Part of a small language model's weights.
Size: 11 layers, width 384, 6 heads of 64, MLP 1152 squared ReLU, vocabulary 2048.
Architecture: LayerNorm before each block, rotary positions, no biases in attention or MLP, untied embeddings, normalized queries and keys, some layers without attention, local attention windows, paired heads, shifted keys, normalized values, value embeddings, hashed n-gram embeddings, a smear gate, an embedding shortcut, capped logits.
Training: 704M tokens, 10738 steps.
Each number is 128 + 24 x the weight over the matrix's rms, rounded and kept within 0 to 255. Layers, rows and columns count from 0. Numbers have three digits each.

# layer 8 attention query, 384x384, rms 0.108, rows 367-383, columns 256-287
137188105180156149115168120165111154109065083086119112108113079149144156124116155103120135108097
133126125128130117107155150120125123112149153119136133117130169101145122123098116125136154161159
104129093093097135155100167129134114110126163118133128116121103126078095096052147096102133127105
145094156170091092098147100163107144135123125074146095112125089121167110128118114169164122132110
151139104141141178135138087117133139132138089106096106126096128099163125151092109107104135146114
075125132126135124110120122086144084143106106142150128150157146145145138156151125088124139170167
136138134130082106151158142168098089123137142099110107147157138059089128106164177139092137165108
119154142124157117156124091101121094144153137161107131118106116131097136129114094081157115126155
137133130146139130078133144140116139143193125107150080139119146124129167124148169112126084125117
149169082122091144146108142133157124141158079117113123144119117134096143137120106096112135153154
078146108083108140105128139139145087134131121088098117150126128183113130149162180126117166155145
104100108093114102181078121074174085161157089173136165092152114126140131101121100102152164170109
121078141112167135102131111130082137091127102140136112145098118148162143121150116135121093118120
128169122108142169132102100076126108122084128095157159102125103070184141134117125141141164096095
166124109123166135136136076115159121143118088159111146125112117110134101129137121145116119116094
092113106098110138125155112109148154121107126115134107131128156114107105120112181105115156111148
153110111123107122135115097129145158124150147128110103158109077091168111115092177128121150092147
# layer 8 attention key, 384x384, rms 0.107, rows 367-383, columns 256-287
143142163099153110139151107125134168141100123116112117088136123124121167170110169145110138110132
134119121110150120153140140130116125134143142077144133081102189134146140109092141143124110129153
155153122105132069125103162163146124112127176096138173132138116102121111139092166127096101147126
109135111136096123125117123144157169139139148098200167124098126160127142141104156149154131117097
125114113132153105117111110118162170112124134111115116111094122095197176187114137138137121202167
087121161132117180104116108134139109122076128148117077107120143133143134115140144102130129141156
134128140127102154124184124097126106175149127132129122143136098108106131102156114134133133168093
138175153142165067147098158110142093133156117110113167156123097143142147119061091113104106142115
149123129107143110125170168154097154101142141163099088091113136099113095166160130123115103087090
133167145148091117112058162146117110139084105147118131116141142045120086153143139103120149132147
103151134121125148095114109114119113083129127131088096155141166113156130176157113104090080123168
113157137121123094091131103139154096123120140135147183135120122134116157090122119096137141143117
124080113089158136109170138143118155075099106105117128107087137185128131158165101127149129109139
140110143091141125125109059149127148156134103126134154116136091130135145112061141207136149114106
175120132093136139146110065121114142150102144139132124114098108101137126174186090149159135169148
107192103153146094089143148114133141123122132092131120096157129139151153159146171142118099115117
125107094138108140144091117115141154115164115113179077115102094115149171168131113092165106123129
# layer 8 attention value, 384x384, rms 0.103, rows 320-344, columns 256-287
119168108121092131133127118143145112169109133140135068124161144158106163132104154150115116092146
153122139122086147130089127158135101106104105133156128139123158125098114130124179129112056109098
128117151122123173131054125090087141132151157128127104111128170154118137125116124165137124130116
156149125117137137133126097143065097144122127151121168116145130128108089134097106149102144129093
121133138085100122155119117087125124170114128102185142097076081148118091048089128147112132133143
121133128162136124093139150135139128115101112112150102112135162141107117110151148126125088122131
126155141097103149144132117117110153103126114175117136104095089124110130129073159112137125160087
129156161152118165096103154160091134149113098127127144116147108181138118092155082111118105077116
168118090124180147118104124131102149063126110122109118121126136170131114149162108133169128122141
109132097127110150179149084148120103122112111120171044100121170145097157151141135156165131144145
144115120155124138127117107118107103137099099164098148134121107159150115143130083129132135154151
099085098171086142130128105126108178130130168143114080109168118178117120110110103124136094135121
149152141122117133104065088140127145169122142093156117122116135132129147118131091127073109138128
132140133114125137119111151115174147118126111129138096121119077102124130133131119128142178099108
104134117120128126100141150101180131116129125091132088114114120125106150136125170132166138109144
151174145162172124085121146124145125121113158148111127123170123171171143094115148109112118143133
139107120100135135091115122112117127155140117195157148127117131137119140120149126129142104118107
156145108165151139128166128102142121152148118147147131169186135100144112141152123144139144122114
144089119141114140150146155155117143059123151137093178108119154132117147163142104122089121119126
116139112107144130146125114140124171088161138184114110143162156143140112113132077115173135130119
134130168140088170103132134113131124123128169115129162155067101122092134137102144125061093086106
152104096128183130123086127127149147121124110130136159137149123114147104169151135086118087127152
118110137156088128166088104157134145147138141098155123139126143170118144130081125109153098156103
138114125123126133125139138129085134156163105198134179148167153174088133142109081101155109150106
130166109103132114105119114110101122095070122064113163113118117090103084141119123095094102113116
# layer 8 attention output (transposed), 384x384, rms 0.0996, rows 320-343, columns 256-287
122105100120143133139119083143158141122149125102131140163108128123092113149147119092107088088104
066105138107193120108120122103179123159150149140156168139140071160143128135166162117120160144166
065112127148097079150122141172149131111086140179122130137125169105117109198097129112097142150145
116099154201110105127115085119115134142157046144111116124063122091084067111122164194134119130116
105105133139188137115123131128132091130119143131094141134109117094132140154127171139129087118102
135074144073151050159159150140083092141158144107133142143163130086124131105139111141083209159111
128098116157102093153120124148150111135126092112118126105162142153173117120168125132138130075198
149129137150133100116127107118169132124090121125164144142131123133116157133096120076146138137088
113132148161129075136125138139149102170127122139166164118117143092140142120108147116106162169148
129121122124144166089114145103152107134134129117146155142122115136161139151125157103111115091124
116098156123112141139119157096098150108162129147137135091167067115146104120175125124083182116126
111096138110142154147145150116085110125146087086118136099081110130125140148150082135113131107107
108155178126108127131096118132094104150165138136133128206105154100120139119146166132120153154119
145112074122105124179087141115156104149109147151097121120179138134154149131142191125081106153151
162102146097099137145119139134094127171101188118143115137104166098105163141162118123110138156093
153140148126110123130138112148136170112095158077133142166123115132142133114185103074130127186103
133093160123135146151102096132093117136145114134125148122121101131167128157141078129110128109082
125160100087125109111118115131149097112117157160113132106097116144165129101100125204115140134084
154171142147158147129104105151115145138116091133096137165131124114157145152126119105129109131160
156135126155108146121141091152083106172130096114161095142112152126122112192148130166090126134112
099161100138168120101139115135163108128171123106117089096131129131144096097146149167145089170120
104135164129140106145099141127115123068147116133141152137124133121112162135099130169091177132154
124153112128174100130137128118105079173124139146122125145121112062118169172125155134106128105138
113188113162124158123113113105134142138141096138127142087127112148099131066162087147131135148123